Part of a small language model's weights.
Size: 15 layers, width 384, MLP 1152 GeGLU, 30.4M parameters.
Architecture: no biases in attention or MLP, capped logits.
Training: a variant of SOAP for these matrices, 4963 steps.
Each number is 500 + 25 x the weight over its row's rms, rounded and kept within 0 to 999. Layers, rows and columns count from 0. Numbers have three digits each. The size before them is the row's rms in percent of the matrix's.

# gate: layer 12 MLP gate, 1152x384, rms 0.0935, rows 72-157, columns 288-335
# up: layer 12 MLP up, 1152x384, rms 0.102, rows 72-157, columns 288-335
# down: layer 12 MLP down (transposed), 1152x384, rms 0.098, rows 72-156, columns 288-335
gate72 101:492522522486533501480491514560501517523526524515507457488521472556493498492496485534564488474506491501485491498520505507520469523471472471474466
up72 097:558561479492506475497489508464504524492485486511526496501485519512443474522513530473465472514519479501514470519488533463446500517485491496494552
down72 098:523479529461526490514523456523489479508479513464540528472453525520558496467460488505514497567484498535503518524476481470526517537471515509491534
gate73 102:452509513505525517455481514537493502528518510490506475446511545517537510496493506546502464500494490479501508469480476542457456510486496526480491
up73 100:507539496523459497524522468474490484493539511483477480502528572454519479515486483508514557518482498534498520496489521473498543507533481402493514
down73 101:515488502518469513515502469416492504487496557513472497497487494465460479474543505505506498506515513511504498481481520506505509522518476520541455
gate74 103:526496483524542469523509522474501491519460533490471506485493522546516518503528515453545529531491526481510551554496527478514549498470513516550486
up74 107:488553513492517466501517467514470535467416504508451486485512525467454482493518449519519506514505497530498503491500510481509516533486465492497531
down74 108:458473493507475467502500430484540533482506498448489493487478517475507472479559493456486524477488503458478511487514531505529485540525516524456517
gate75 097:503502503510506489527514514545483513508465481525546540529474488522516463481502488475515514467502509524499534480487510460492496473525562499464473
up75 101:510490480502504510500510535495525507522468450467465481509539483489498497496516527454503525488513497519513479510494484483506498461465473520474509
down75 103:530512529530452516475468542500541526497499488523501508476497491499483551449534535504582515479479492508474538526501511470454508509522469491530527
gate76 102:501546491525481470504486494474479519486511527538500514493476478462515517445487544507486488483483490497444513482498494504475537470448473490515517
up76 105:464489483543572463517509498489461475450504505514529493481497494495498511464493492521507487500543461495506496478508495503518536497461564501479539
down76 106:472516576483463498480512508513495507476527451527480517516506485491493512514497480494423534512460500528521504489557483486485530544483495494526521
gate77 095:460534521515513558494528469490532489532516502506517516440525497493497498516529508490451473491478475533460509518514470521486437529520543480497452
up77 096:539508492519545495499516512516510494518472453504470475550495479502526476482465466540506466522521500467492467519481474500516465524520488509492497
down77 100:500484499490536506522501461500512462511507506530543496524507553544467519487542495483478518487510500473531469494537492507531480492504475518499510
gate78 101:519498487485474500540539490524442521452494563501500506460492480464522513532512489500490502529517500501447489550532496484509461499479471526503509
up78 101:523504558482492524499529500507499512491560502485462520499533508507501522513514496488492568480496497513549493486497509494537486500506484490492529
down78 099:529472470521490528493472480486418496494462509510485480506506480509490514478519462485520481497527496527463504537507557507476472497511521498484509
gate79 097:522499463459502503533453502496506508474480517499481531558506514495498528477496515501519480499543513472495539431525499515478446514520490464464517
up79 094:459472511521450479498481474538485536504520505527490532465486537518508495498537489472492532465465488507489484522518478498493505480528522482574462
down79 092:520517555508511478527497498486479497554510514525517546515534513476481501521504480448539516520533516487493577460478463502503510517482488509482472
gate80 102:504517502550494488507530500539534553514461477483464499491515511447524478504519459461506509537492536497482470511518507507526513487489485473544489
up80 102:532496475487493503547508561522463559521527477540458500513458503520496511508483512470553512490548511493515502536473513474502491484529529463514498
down80 103:457514465528454482534501519527487509524497473458500493486537492468525529457465499497490533435545534474484486537490550439465473450466487537470511
gate81 106:521487486490502504501479475482507507528523531518523448502490479484470508473520475509488449481504527531483455505545520541504505444491497475480526
up81 103:483536483499474526472477447498514494528487503546520505510510479472506535541459492538506527493473535528467528490500491523477496496506487499537508
down81 104:518522541520492532476502505504489511463480488489543505503546502509474527496513468472525510470526465525479506565460533462457491492485469485458493
gate82 095:524523507480490537556511492540496491474484490529500520474472465493479548543518520492437469521497511519515504503512486504482505550486486540497479
up82 100:489480470477511494489513492479544485541483489480513456556502513461538506492539473489501499438495485497505510493509490491564510503530508491488464
down82 101:523522479480507503493488457480501491536494534466535517468556456545497506466528505489474520476459498475514480478527500517509496489468497511535467
gate83 099:496493518494464501526508498522505500472510518481463497485521547506479480479457511529472539501533500533490439532518490517531477454530515545524512
up83 101:463467525507543496513494501495508545526478469520524516532481469492464515517511479456496493509461491489520499473489506490497458520470474498526485
down83 099:515498483566485517468503500543499528477479544554484535463527537523486463490497498492508488505466519539493446500510517456507501505512494447459524
gate84 100:516482486506484514542539512531513473501479486455522461499466519470506479529481455488491483506452549502492508482508492523511450534508462521456464
up84 098:515531507481514538492520491481499493484496510457523557466501465465527510494524509499510461494511495495543476455508552506516518517499501487521508
down84 101:519534546453511527521506498509501529520516491471480527500506514503541508455485492535512442495504465520515486480540526523471497533513494473492489
gate85 100:496495499472453528492499517441521518518491483485526480538504463490490507489534458488462530503486545492506489515502507519496521496503500473524519
up85 103:546523508457505512493498502517498476521492505511527516519503484503500502514479520489517464478519504506488519510510496491543492479481489494520472
down85 100:467478508501494536477519495481520471472538519529481470541463523490500526488516525537481524466487513507467505490481497489501445492492461488486563
gate86 097:505497480454529516543436472486543514514532520485521464528501514545489503470536500525527513517517499535471474487472509477520477511523471507503498
up86 095:484554532503486519463532507543497505507482505506464508481465520522546507485482543473516474496518503504494496493495476499472535487501514507497473
down86 104:525474505477513498476529485516494585549496413474508465504516482487497494497523503541510483498492545471449529485477511496511506478508481500480472
gate87 101:515470551504481466534499525498440491537489508485511464465540492466492492540477568486481464492468525491498537490480475502508490516496476534516482
up87 101:530461442479491486462521480507513534496490474538447552469493457546483457443465534525524496537510487445470530514518511486496531515431456519496501
down87 103:494524530531491502503491491507528481544475463505461469461480525492489515491464489491527434467479546489508510497516491508496563479482513542466487
gate88 100:464509513530461508499519506497494454481483468480470494493491447495494522537471465521478500465509481480522507525480469485490482535539484500504493
up88 099:471454504496520493536501455503466462533508530478467495522449486497453422462497507491495469493507498485504530500510512502442512462540490542496492
down88 098:553524481517480495497528449511462475443504476499506477532495513523511514503532500518477487494482506515483521510522506500466468497486488512528483
gate89 092:507470482502517482484555449509550505488532556481455475502501494486520466491507523499516486531477516510513478488464466546507494505482516470514490
up89 097:448530492491498509461531514512507482537478512471491487498520494533476475445504505486505474511507523506503556521464487522513470474494525508513500
down89 096:493516502486497489508474484460485520562518486492485492480521449478534560489497500495511555461489494479482513492506508486480503529508497525502490
gate90 102:500501481488454504486528531509529526532512510490509501510493519514520495442524502550529464488498500538463507537510499453492486505535475512468522
up90 097:493508521476503478539452505525494528468495515526477502454481532522514476479507530513493503512515531502496490458525438482482526444466470537486543
down90 103:478496499462471535537458525444487512501529523488493544510484507519503497491500524528498491475445497497486509494487502496487466433500488521542503
gate91 101:488500485486502481523501501507509505500492501541478501487523524480500506481475504508483514514512478499473492565499494483472468536499503464514535
up91 103:481453499514499496485531486565528467518512491460475520505508529446498505491552491493525469499518480523503498473491455479495487507523493500471496
down91 098:514448506505485525535485503460513511489509492523520507473493455486488497519496534502465552467515478493531516523537535453472489510469464475485486
gate92 097:495506513491528484521527550475525563483489550508485529504501481550470486495493522465475490476499492485517478456504516501530510516492440509477458
up92 099:516467510476503514481540506536501488516485480517493485514561454516494480492530472519481503477468543470523502528490515453467516467559528509485516
down92 102:497542548536500513463493515488546510504519502485540514484471532470527496505496518468493510508541443479501527449480542523513478528511466546508512
gate93 100:477489558506450482516537529487527532479512489487483456515489484529518480464444521499528492487505484505490545523474490484511570487531506483467496
up93 098:503506495505496512471527508525506507481479470534515501487462469509492515469486456489557486473506509507497494491492511489521543478488507477446503
down93 102:511534488479516491508452490460499503529502450504469501494512513539528521475514488522483529493527515459492495477465485447511511499454478520498501
gate94 102:485477514513514544511481528462525502528580485511481461500524526504495517526501463505497482501504490491486492488479507507522516453477490485489497
up94 104:533480499512487461540548492495489502493478495490548476505471470491522555502493484545507476486516472515452512475530501529517501471490484459508534
down94 099:500462500511542465480505548558501494504496483489471482473485473482507511517461497499527444510523485501509506472538522528496481512509491502479527
gate95 096:499482525512444542517485519438554489498526522469517489522461505494532515496526496543520532463471506510466498560487529536515529493456499507491481
up95 096:527485482514464496526464458552494500500497487475504501467473484481556491520503490524494474544454530518491518484503499489500469444503524504482502
down95 101:478457485485493490468520517518518534463516478472521500470511489499528527520484507512510527549496460492530508503531500489534484529497524489508501
gate96 103:490497530481543487493546484523514508454507499526546493513496526453508528453531471527527481511502488461536522554517481491536489542458531528541499
up96 108:542493494515463481508489538489518534485520491488493496497507465506501463514508519448496508514512518505504493470477466513505520457450460518484524
down96 104:516511486479506522478503481506505515561471525495527434495511469503482456538502517471533477500448469568509487486507501450473538454529477493485503
gate97 100:449445493527512509509439530500463476453479508473524505509500507513501497553495508510506509513494552517523480528432526477533516501485479532484526
up97 103:512535522496477510510464507467484459495492518503488498477457487508517508517530519524572486454505512492506526502495515492458541461528500536560455
down97 104:519533495474488483482488458498502497502510497495505517543506499494499502476515480498498483558498456504468507529527511491519506506477521479482469
gate98 100:479522520479533512501524488459491491488527480534459524505502456503503473525494504515492471522496472465487538483475484529469481519448501506508491
up98 097:501520503501479543491543513490482499509482525477514529483523549502498525477484476528535483507565487526511489518495547503496523456445482491544514
down98 098:532526496491500496520547500496521504513499495493511463541479435550529471521495526511558496466478518474481499511506521516511529497531498520527511
gate99 094:479517496529497533500494488437506549487554525494497464487475501508532498457544502466533502472529497512514506475479502473511519497538540482516509
up99 099:521484460512491511475514509487487455555490507507452446481485525530502488479506520516504530506503507471519489494513515475486569486520502483495492
down99 095:549416528484522500476527505488484466471524499482526502522512488494515492506489500468474475493496469522474506521472500478499445512473493497496478
gate100 097:464558480528450516526537491467493510483496468520516481530503479517521537446498510509481541482475514481440548541510453545463511552514501507497517
up100 101:501510487512525497492477487506476522512520494533459532479481511492479504517465481476541501536550538532550516487525473534504431501489479491457453
down100 099:506467491465535453490474527524524521499514504515498469493514465546532510491477440512464491542540478471495485527492454461497461494476490507550466
gate101 099:489526478496497551514515540471527448502504503498518497509488489482513495550500518573500520496515541487493478493546501520553483497517485487490463
up101 100:514504483505510526476482535487518521482513477535446524509504497511480503490476486479490464503519491474517486480489502499552425504498493483509498
down101 099:540515453432479560545477515487528499500517526538525468488518525516548497515527489509473430494497490474456474504468480554507497515477446527504478
gate102 099:475474506499550539529519485501490515501486501504464493483506524465491499479479475522512475517525509499488485505489491519517509517464575510505463
up102 099:506486514475496521544492549464541476498477562473496469511489494454516483484437486496556490487491510526449505491542493513486530495524513520505553
down102 092:486478506509488433503527491494465506518501558536516524491490489471480485500519516477549440527544497504486497549488536521481463497495438540465479
gate103 097:516455498435470560477481519494482482516498541504542496512497482483509519496517513506462509494523473478495461482506482543440474511453466493502502
up103 093:500527513522514491493542522495481490511453505523476502532516489539494524540508516500477527526528457518423509479494485550461501515476513504471457
down103 102:535492488524497517519545509523466526485504483487496541505514524468484546509461490481488478497502502538504527539544516510459543498496487480454507
gate104 100:469544497477480518495518546492481524530502516523492500481476524511437481504483489475517480527522467464486526511501473516535497502469553512488499
up104 098:527492544501479501485489460488492445489502451455522501499427484499480522494524516519550491489480483506504522473504531519517528473486512494505486
down104 100:500551526490518540514500503515521478468493553504505503579509488506525532454466474470495468501478473466494517499507546477509488505511448473507501
gate105 099:509474466485475453502515489494462524511525527451517476480549479490454479550491479476492536459461460484508484496443520546514486429454523530520538
up105 098:514496488511474494526493536469528536510554489488482475468533499516513453484499470514474489501493470491520529538488487469532530533508503507516505
down105 094:505477495475498492446549521522501488484484484530517488502508483506478461478556500468467540500439475550513531510520504512495504458501525502464496
gate106 103:498507496518565506492490510470487460479518518513514514468514480477527452486466496527500471502454509452483503480501507521526536418536513507486491
up106 101:486473487515470460499515455461465542503474492502498466456471467552487513518489488492513478455512486483505531463513520514515513490498481515467481
down106 100:516490469485485503500532458488517491492458552515492494489485494512494561491532529499542455483517495481486500486502506523520547501542510501466506
gate107 103:465531519505480481491488476483484500513511491520471447537463470510472493489463523485535504544530504442496511462466484478513502496467493463454506
up107 105:517506546496483537481487522505491468532480505495540463494516463515504517554512461483525529534525496494515531496478520484536479544510513485484503
down107 086:485499500498530512502489503513473477509464524519468519510427486494525499465467492507504577501504519431455513533479504529485521511516463499503516
gate108 096:477457505485491505534507520549484513503537551462506505473548527504512487504491470503568500488516521480539472507468505500484462535482525497483505
up108 097:474514550501457473465486473522534492511510478505506538517483502505502487515512487512488509468491520509538510502526523519492504495492485477505535
down108 090:511517423527500492487468476521478545497513473479490522532502529499495499484503468530478560517534522493478540496500457493501483521461484504516497
gate109 101:510470462543491528502489467525516473505503546515477497488507528517505485454514531501462526511498494505484478517442489505517524491502472527491516
up109 099:522524512464501536478466516465483510459482446510529489540494543530448544429521530493493482483510508479519508501532510519475485514464509543466541
down109 103:522466489489480502471477485510490458516467529520532470487537492535468504482518478466551463508555509490480456507483493496480505496514529501556521
gate110 104:486460501480485501518521486482499495487533485513531485480516468517500486484512531495522493499467455529475508526518471537518508533452495478496504
up110 099:511461483533485478461499518481510509547494486483473530510511508553491515505449504563462507516547495467501496463458531487513463472560520525443472
down110 097:498506517486533499509476501516526539500505502494443518458506497488509485509572488456519522491517518514534467489504513524532506454520489475500494
gate111 102:468487510467490520529507489519493520518529506564500522479472516458506506513533468556467501503557458484489467478481508490509477498509467535534535
up111 101:503467482522465496482511482487481499532452509456510475472529514503491527505512523515517539510442489529497500478518478526560522482506504542509519
down111 103:491541546543553466518511511466511477476483469455513504496457452479490494521513444473510507487492494513530517500459522499486475502505481532531480
gate112 101:511517500532483486499499532424523490492477492509518474516506494501506496474496509465495475533495499502527550514549485478532490570511482502532559
up112 104:487520543519492464512486563496492502487475521463439527502526546481468494456513511518471510484476493503480486424505497514515503476480517514492506
down112 099:519552461462510494480569506521450506458539508483490466513484466522477534489493507468467523527515473524508499486524477476526489490542512523476477
gate113 103:453503461503527493483501516504463461472452495488515524466522490501502485535504496506482511499519478461515506512498479485497499475481542493479522
up113 103:526477497474525502550512539517530486558488499468514580488522488480509527461511523497529508458458501533482492522493496483464545492512510533508519
down113 104:487515475553531476482475553575472476526508495517495532514545531458512477467505486462493498508531484504494522530444478512493512484519468548512530
gate114 104:465468491452495497490474480495494492496455494478571495497468492464478505491494495525497479515506527472483561477507519554492486501501456494450445
up114 100:490521508479451474490495473512515554506498516461498499513524477507482508471432515493508480495499468520454517529530529498543561492457544486514484
down114 105:457521504496490514511544507532516515486492477500449468491479526545471492504493491476529493537433515520478471482526505508467474491487530482489503
gate115 102:512477525460508521486504567481477517477479518447457482482521533524482530509481517473524469464535481490483509551496443489486540506506525505501485
up115 101:468485474506528542485502534497496508482504515510476505479462502510498458513473528468512476487515533504478473540524460478487474500485466524501492
down115 102:560483470479484489479517504497516489495499501488508493477479455505454493538480526503516542490488512487495510477472478510492511527511484512516507
gate116 097:506504507514512474530518534453515501529468521506524467509471499469445484491529485491495504503499495509504495512505493544494501490482472492507525
up116 099:488495506532505537522516496507504489455525499489504554524493482488473476506509533489486540509463469460460534478490476512539519504498543496482503
down116 097:488500464517501476512449486514469472510500450504442502484502462521488507492541544497451501467489498528536483505507499460473501593522514448509530
gate117 104:512474453488485478514511487480491501469486477477490535499555467510548479443459454488497502519519516517517488513525479500511480451493508496508495
up117 108:495531515528482485496519518495456465536481504521462538459470456497497507558458515510496519510484529507466444511486481523502475467492489491510526
down117 095:446489518475522520493524509466471490537538479499530501504494509531548503513497582494491503500485511494505510509465518470451463513468509510522539
gate118 096:519536483521549533500566529509528503518526456561505523474491461488546468508513517507506485469502473486467519527525466475502494493487471508472504
up118 101:494462504482488517500504552481505517519501469455483528489479505515475518439488477461518523495514485524541478492520463480458520480503457510485489
down118 099:485536483469535508489495517505481511504551552490512510490510559496481503509518484525555489504496543472498476480498498484464477487554462506490459
gate119 100:497511519497519557529524481517450471522486513466468518494538503525508480505489508546516521523522460528501485496420536488512496482461496470507478
up119 099:519470463498489559460480430537464482502510493511518489468515504533499500518512463497516493505483516525498502506521530504526507453466489519493502
down119 101:516493444459453521478487554471541522535504510513539499501408495543540473522514495465525495506447504515498506493475496531498526468495471517519517
gate120 095:529498549515499473527523488464473505511482494503443466525528540502495478498526479503501495469524539534494470554500530460503535528457506491528469
up120 090:532496493488502525485455505458494494446470488485487448534460494527486493528485487513509503506488489531511513493513498501507522470462485526479496
down120 095:558499526518467509512481496512460528456510501517530479543487507509484521511516552486473512507517464519495518520526497499498514518504537482517547
gate121 102:500498519506533470500509508473487547502469473499468484444482479477495495536532498508513500494499514480537497450535486506508495541495493503496510
up121 104:517510508511494508525525532449486448479519506482493496546499485533494541486459497510450489508520503514517494518495500489492517530480528518524548
down121 105:498531469494526475537493504522501507498503453502494486546542490481483534512525523519501505494532548498506537479508553477496480502520491462538462
gate122 100:496488518478501468549465534517488531453518530481504505469540475524464501475502554496488483500458538454509522452501482495481508497487463514468527
up122 098:528464481482522523531482534481476487489518472484464467491527514499450493517511528504491511504492532499484523474507524498473539470521489500518520
down122 106:499475468521458489435486498526524481522513485552530540509533492467507484510506500566513519506487482508498500456469518549496476495501530521435496
gate123 103:517453479530531517532495519490437480529491497519464530470513525538510471504523447470521523510501519547543510472501502499521493526485538447495566
up123 099:495519481517488502458460434483497551459480501505504508506516499524508495491467482477514524502428520497448503465574512517498490466478491465480519
down123 100:516518493500493514538500524459514484493482529464509519493474511485506490460529477492574475505542510426484485535459464487514506535528497499508520
gate124 101:475452492495516530463531507505576488534524503542512503569495501495463514478485461457498452535519523531504524480536505480473503494530482481467474
up124 097:511523446489513503500521499507511554487514466518501505548530529539490494497521507454453505497491486548481528522482518455455491491515484525462483
down124 106:509554486541475527479489466503513549510536532480511543489467500484542506484444521498495516501482492518481530510510509526498533501508540476529479
gate125 098:472529463510526503491497542553516498506482520435532479471511510457471533490505465507454513491467551462502475446488471488481476550516533489491519
up125 100:561471526478521429493492488498505493464489488487532512488453469519521502508531513498465523472530469526526512515487520554508494466466497487532533
down125 101:466528511481434482505520478562508502504491480467518524471482518506533486515496487535517457493506526525511514492474504482521458474471527486474494
gate126 104:533488510477493507543503511501460495496498482522498464527510556507461520512518508485514529543486472458546469515462513447592506494503517507518518
up126 100:491511522461528495476505450490515491458552498473485465462539477503503507487481509456507472507507556512441467494513543537500543487565522503501488
down126 100:490525550468462524558580502469529509532497529508490505558510532518474493554491480511481423489505465521488475521543501532492482473495514458475487
gate127 100:489476510523485507511516530516476499493545509503459504469486508517493506458493492522476476524496532510440510467486515464460570493531492506518498
up127 100:483487513515495503533527472476466494495489488543501486506492480476480464510525499481544516543511506518527490554528482524519493504501477494463477
down127 102:537519462482446520454499472466500478488472482549502526496451452507530497499483479574501478474501465488503507491490515506462500502468468489537471
gate128 100:498501537522500486510507562487529512453499508445484458516506499520564489534472467493446491506483483496549533462543490498539484513511511465477503
up128 102:494495535495517462452506502497477499485533492523522510499507488477499496495502516497508506483502471519472511501509544514498532500544514553534544
down128 104:478484494483534486498491446506492502486522505543480522519522481486508485521506494528476454525533504491529446515497479524497523502459500540461532
gate129 100:500483491486474499486469519502476506497468519485508470506514446524525505517505454526520512518519515471486448486513489499512523517551498476490459
up129 099:538522505494528535482501502523492470518504493559538488483535499533487503530525424467476475517511485485472492494488562482489457527484481533514483
down129 105:511507511449454453460486486513460499523537487517518502487486495488520543483500496487549533494526479526497467521526519490498441466500553477500525
gate130 099:487510571485515505491453531530523496523504498469487511487509467467518541508511482497539487515496501491509463494502476508535423515488503488500546
up130 130:516492514518537488511475507543533517552496486456533498512475413469473484507517508467499473541481524488488477514495515497447484514495491481502497
down130 100:482505507458488506512450541516505529477471515467516507500526499483506548491509516474511465490519523514510494515548518499525484500510443508489534
gate131 096:491502516513470475457545550502522463495518492477516499474474491511488467521488502489455468483492506539476491486520504517500505523527514488505471
up131 100:513526477485553503498500489517547467504473489468496520470544479519523527466511518463509472480510544478482528487547539558500521461500473525515485
down131 100:558538446517507532488496467458499473506494480517502500500518489490516472501454529512523521523510522507495468473536471465511539508496477501461499
gate132 102:469460523497538508511490476499501469531516472567454537537494468479492484513486521444518459485505479534501460569515501501508526521477469516485500
up132 096:511457549524519503521498499542466481508501494499522520462501545556458540491485455514476533513517489531499502453510517493492533452520494538439484
down132 102:521467517512554497489502462479516506496477509524491487457480496504505485521464514556509464540498479496517540510494494490501493493493487521511465
gate133 098:530511464493536528478495513516507472488497517484517486521509461488488492524501518519500515515490529499540491498505517505526508501518520502500487
up133 099:527535498502532482522480467479507518493532506513495519513460458494489495547513485482529514517534497475540479488512500544512489520457499521498473
down133 099:501462486471500450532524497520469510473472443498457511520556525523513500526476492509492505524432506493524493488501471517445538502511472495479496
gate134 101:487486534517454484472493476492471532501435520527543486457483527538491528481504530494508495498499525471499464469473511494503505496465536490474537
up134 098:497486520490499478525498512499513556473510506465476506480521501525515533469494496488506479484527547488487506519490500522470475503488527486507504
down134 099:466520506534488528478502525462497492494468511515515453515477499533508483493511537524477499444500481511483468476498485443499455507490463518485497
gate135 092:519501524522526480498516465534466531494492511526450486500494506484471464485486484488508494513488464516488494508447512493522522587507487502522497
up135 100:447499469482499523529490437501496482519501485501481504534465549528530507475506527493516466527507493502513530513506526464527512550459483487463535
down135 098:523506492522559489504518563538520529429525527533460497493466493528501494504503552534516528469489522468509491464473507469492484491515536519476515
gate136 101:489465449509476506480503475492427479514480504510481481500542475495544516504485503460535497528493489457509513503481504500489548471531484445497494
up136 099:495491501485479488455495488485494421567489503509512507467454528488474488486499502509539486507517521502540529462457506489520538467483453495536495
down136 100:517517502483544547475497502486539520455499470502482483507523452494506515554498523491469510542492539499463464494485475504502520515477498511554513
gate137 098:492497520509480470508543504510525518492535509528434451496535480513454476482520515509489495509501511507470523484506449522515499459484539541469469
up137 102:510488504480458471496505423537514501537468524506505508529491519491497553486460468488511442496483528473446480563519504530488486504513511474536508
down137 111:473483528497504512502528492524501481524523500473473509460516487481473516525485521489492511493529504518487503487538508464472515504489479490479505
gate138 100:496490485552510470466516515491492518523456448525472494501468500447469505522482468505523511503510525494485511476510460491507508453472464479498527
up138 097:524551532505503499493560507527476479476499478477468482458481483482480504471531518498477494516489508479496499480522463470513531510514484490488525
down138 104:492509485520504482509506481482510548486496499506490475520479468521529455487499531473466488518477468502536514512521546508474500527481508478513525
gate139 105:500479523494496447512519481500500464484511525485504476437529468509507508463509512556532494519503510542511526500501487484505483517544504470547510
up139 106:471504454481434464492477513491450469477493491496500507482504502469497500449528436492557443508476451521538507474477506498494452474544485480498495
down139 098:484475501438490522567535510497490523488486496502504508488493494542462502524515498461489508525457511485527493491498493502536519486478513503516510
gate140 098:499476522470479510500515451444500522501489500539507490533489522516473481495498472514461518526512481498515490525550470494514475477504513497515513
up140 103:506460513515484441518470512528524536473529524527462502491480500489471534522539480523509510469500511510515521553477551480491455512453501471488504
down140 097:540481459505497522491501540479471482485518444494477479513505511521496499494510478530457496477512510463522512470497500498496524556496515506522511
gate141 107:486498519462458530516499495499538466502479516458522486515476515475530499514450498495502512505508495530480534491511468490476517505539478531484513
up141 106:542449518512516456510497494500491480537496501519526503521490539523524459509523497521507473530509498529503526473515485507533527542460469501454488
down141 104:535440497524473469511512521474486489473513492462516489464481498564543452475525497472524527500493532530490465476517487502463503456497462496495517
gate142 105:493482469506494531508532501480499530483522562454518488524528477489542486515459515500499497484478470469508521460498486490516475456489538517484475
up142 099:514490476487509561535471538442499514538446520517503544477447522487506508469505518507522508526464484530474484530505512481493468467525474518486518
down142 102:514516470520502535467475515486474472463502544504484516445509508513507528518493514491494539519488486506543465536521500512531502501479491498483458
gate143 097:509494481488507505509481515520502522488480539496484493481455499487487493507467464500504493498531526528474512548500505526475561491481513461498500
up143 100:478517469476493522518460477495475534490505494475506470495453481489427466464470519518456536466490519512505492467481513476526473504580495536504471
down143 100:464484483534498460517521501493489495513490485474470429504504486509509493532500473431498472500503506532518466418497545484462471474472527496484497
gate144 103:490494518444533512487497454499464503502490493487515509546509492513507517536522479520497487516475497529494512460495477505494459490514449492499523
up144 103:481522487475451497485476509534521490515528506493497497533484522468500490526516513451523516480512540480516497468491507513503501497572466482529565
down144 106:493498509513483510520492472489508472511496518477474480532487479477507517483507498541510515467469521510519522500496474485457548535494489447504516
gate145 101:521503479511492512505547540520518491530527481471481495449489521488459555468467542467494502522519577501511544483502487504504510547492481490496471
up145 103:469503490511490453528478523524515510489512463474476508494492512498536484498489494488496510489500480528484543489529506480494493487528529498474503
down145 098:450516524464489528520524493535555487499530501488438491507520491503491478547490501494512477514526495515485524472508555468518535534488540503507503
gate146 095:480524535502524500497519500502465486498476487467502482511449480503509495462501494428515494502475486493512473547451482460547493503513508495483484
up146 105:495449519531519496515474476492493480500458505473517463514417563521515522456466453486516491504483498456529484508509490476500483525534496546504496
down146 099:478542491488513476536521472502550495490450468486501514509477473477501510486519474508506461522481514499523477498496527488503456464492486473488472
gate147 101:530471477460473470555483503470444505587449478506487500501481486489525511507506514481485438508475468485447492500505537505502493548517492486510470
up147 097:467510461518479482488523492503511485494491488521508496516479494496491488516505526485517495522487514525508502532510488518529460508525516475467505
down147 099:510476480543461526485482501512508478520538508430484440478505494498444485533499474518498474460531514510503473495571451488497489481473474550460487
gate148 102:493495500487472507545482509544485485483528462458477497498502519504496471516489448524507532458460500475492531542529507462463500482514425477512499
up148 100:554520491507493525446474474495517513505488514508493480482513485559518473467490472501489529498523531538518483485500490484463553495512570508489529
down148 102:473512500495500526533528473513469487482498532518513502511431565491536500479522501505471448535505469475460470476466518524499551467512487519495479
gate149 104:492505480520536503540481460529467500502492502511463523498466478577527477449489489523474529494530488489502535508498499513512489494488526510534543
up149 097:491490524538492518525492522505518500484524475513476548476464503487503524559492486551517516510516522522466475510522491476536475473476521479456483
down149 101:505491485492491501530508492529533510536492515509466496556476478498501503505480503492490485533499472506509542540499462460539512518494510477509508
gate150 097:495488481522486486472479527506489492504457500528472477532543514472520491516463527510526518498490506501472512477499506500468517511518468478566529
up150 095:499506481477467546527492519504442513527492496480522562508502492522485507521522489541486506527505526530510482496505472462523482460476472507489541
down150 099:486525515527488483517511468460578512496496487483529513504493499458509508496490494484503500529468545497506491518497473479496463440527499473509476
gate151 098:514509544527499482533493477471489492466527547494492514464484535474514501517550553473476457465489544546501547495531517459495557530426553494544474
up151 097:522503441515494501501534479471486534471451515528498489474487484493459508514474507496482476483529539481516451527558507532511525484528499531519492
down151 099:461528498513475506496508480510481501526495504495497541446501512476513511479529511461499488508501505515474509476440491480493509461473548510478493
gate152 102:501501480472483469534506532535517509487514473501501482566521485513514471487492500476490540551522565549510455516507497482486480463472534493474501
up152 100:471479494477481525498446533508479545515496472477450512508509524499495460476501482508452507513533468483512484502528511506474513524506471494503507
down152 089:482457456536506535485493513518482508496487509523542490493492502488487546470510509507492568501484469523492524500491556510526534465449530509514575
gate153 102:477545526505532528512487482518552543462514477499504504488538490447528460488527515518519506529521508500499520495505486502513533474499452517478541
up153 101:483503478504487503486481541449490519511533492507506497481496503486525519546538479495515492530509466462456469512520469514510522518441558555465524
down153 101:480472538469494520507506475520502528468523474477527488484536481466490448509498488524490518483512515521521498530507527517471476481466472466481497
gate154 104:534540487499472509466472496531475505503466507488454551488506488471493496496524491477539495493476475499440473502510513480508495515509477506522516
up154 099:509519477495483467519519511525495494474491523510501519534496495491491477500489490470513528519491512511500478493518524525478450510531481479487542
down154 099:483535479490478461485461473486504494485490483491523505522506468497513525498465511489495524494483509538476514494512471493512518514508518490515491
gate155 099:497530516529502481482486549490509476444530538487495493539439525501510490495461520536492461498473499541490506502492493492484521490468499490495527
up155 099:503482469518522511523500502537526491548533510503513529518433491496536502510490478537493490489509504542494506523535473492465513477482459531502487
down155 102:501479493491517485530495497552460502464503503480485468544483488455530457473499502472506525516508482495488522459450481512508502498499519511447536
gate156 103:535497495478516513505536520514532547475497495483451465489500443525470522532495482447477519510474481477487508464525486460483476509479507494506496
up156 104:529544521506511490562483534490470486515498487498490464495508535524501483498505490505507486490499523540521525505496543508479474489487490458512515
down156 100:532476496492484510555482511489500517518502465474515479496479512480525481495459493496500516511505531521484516477491516476488466513490527495504520
gate157 103:472530545522503476554487510513491475498467484432487572477490556535501487542492500497478483512535464501518534545484556504491471494521519499477446
up157 105:509527479498458448478498504520508490527469489527468478510505494465507515508493496513515493460521489471547482504519439489443504488457466506496532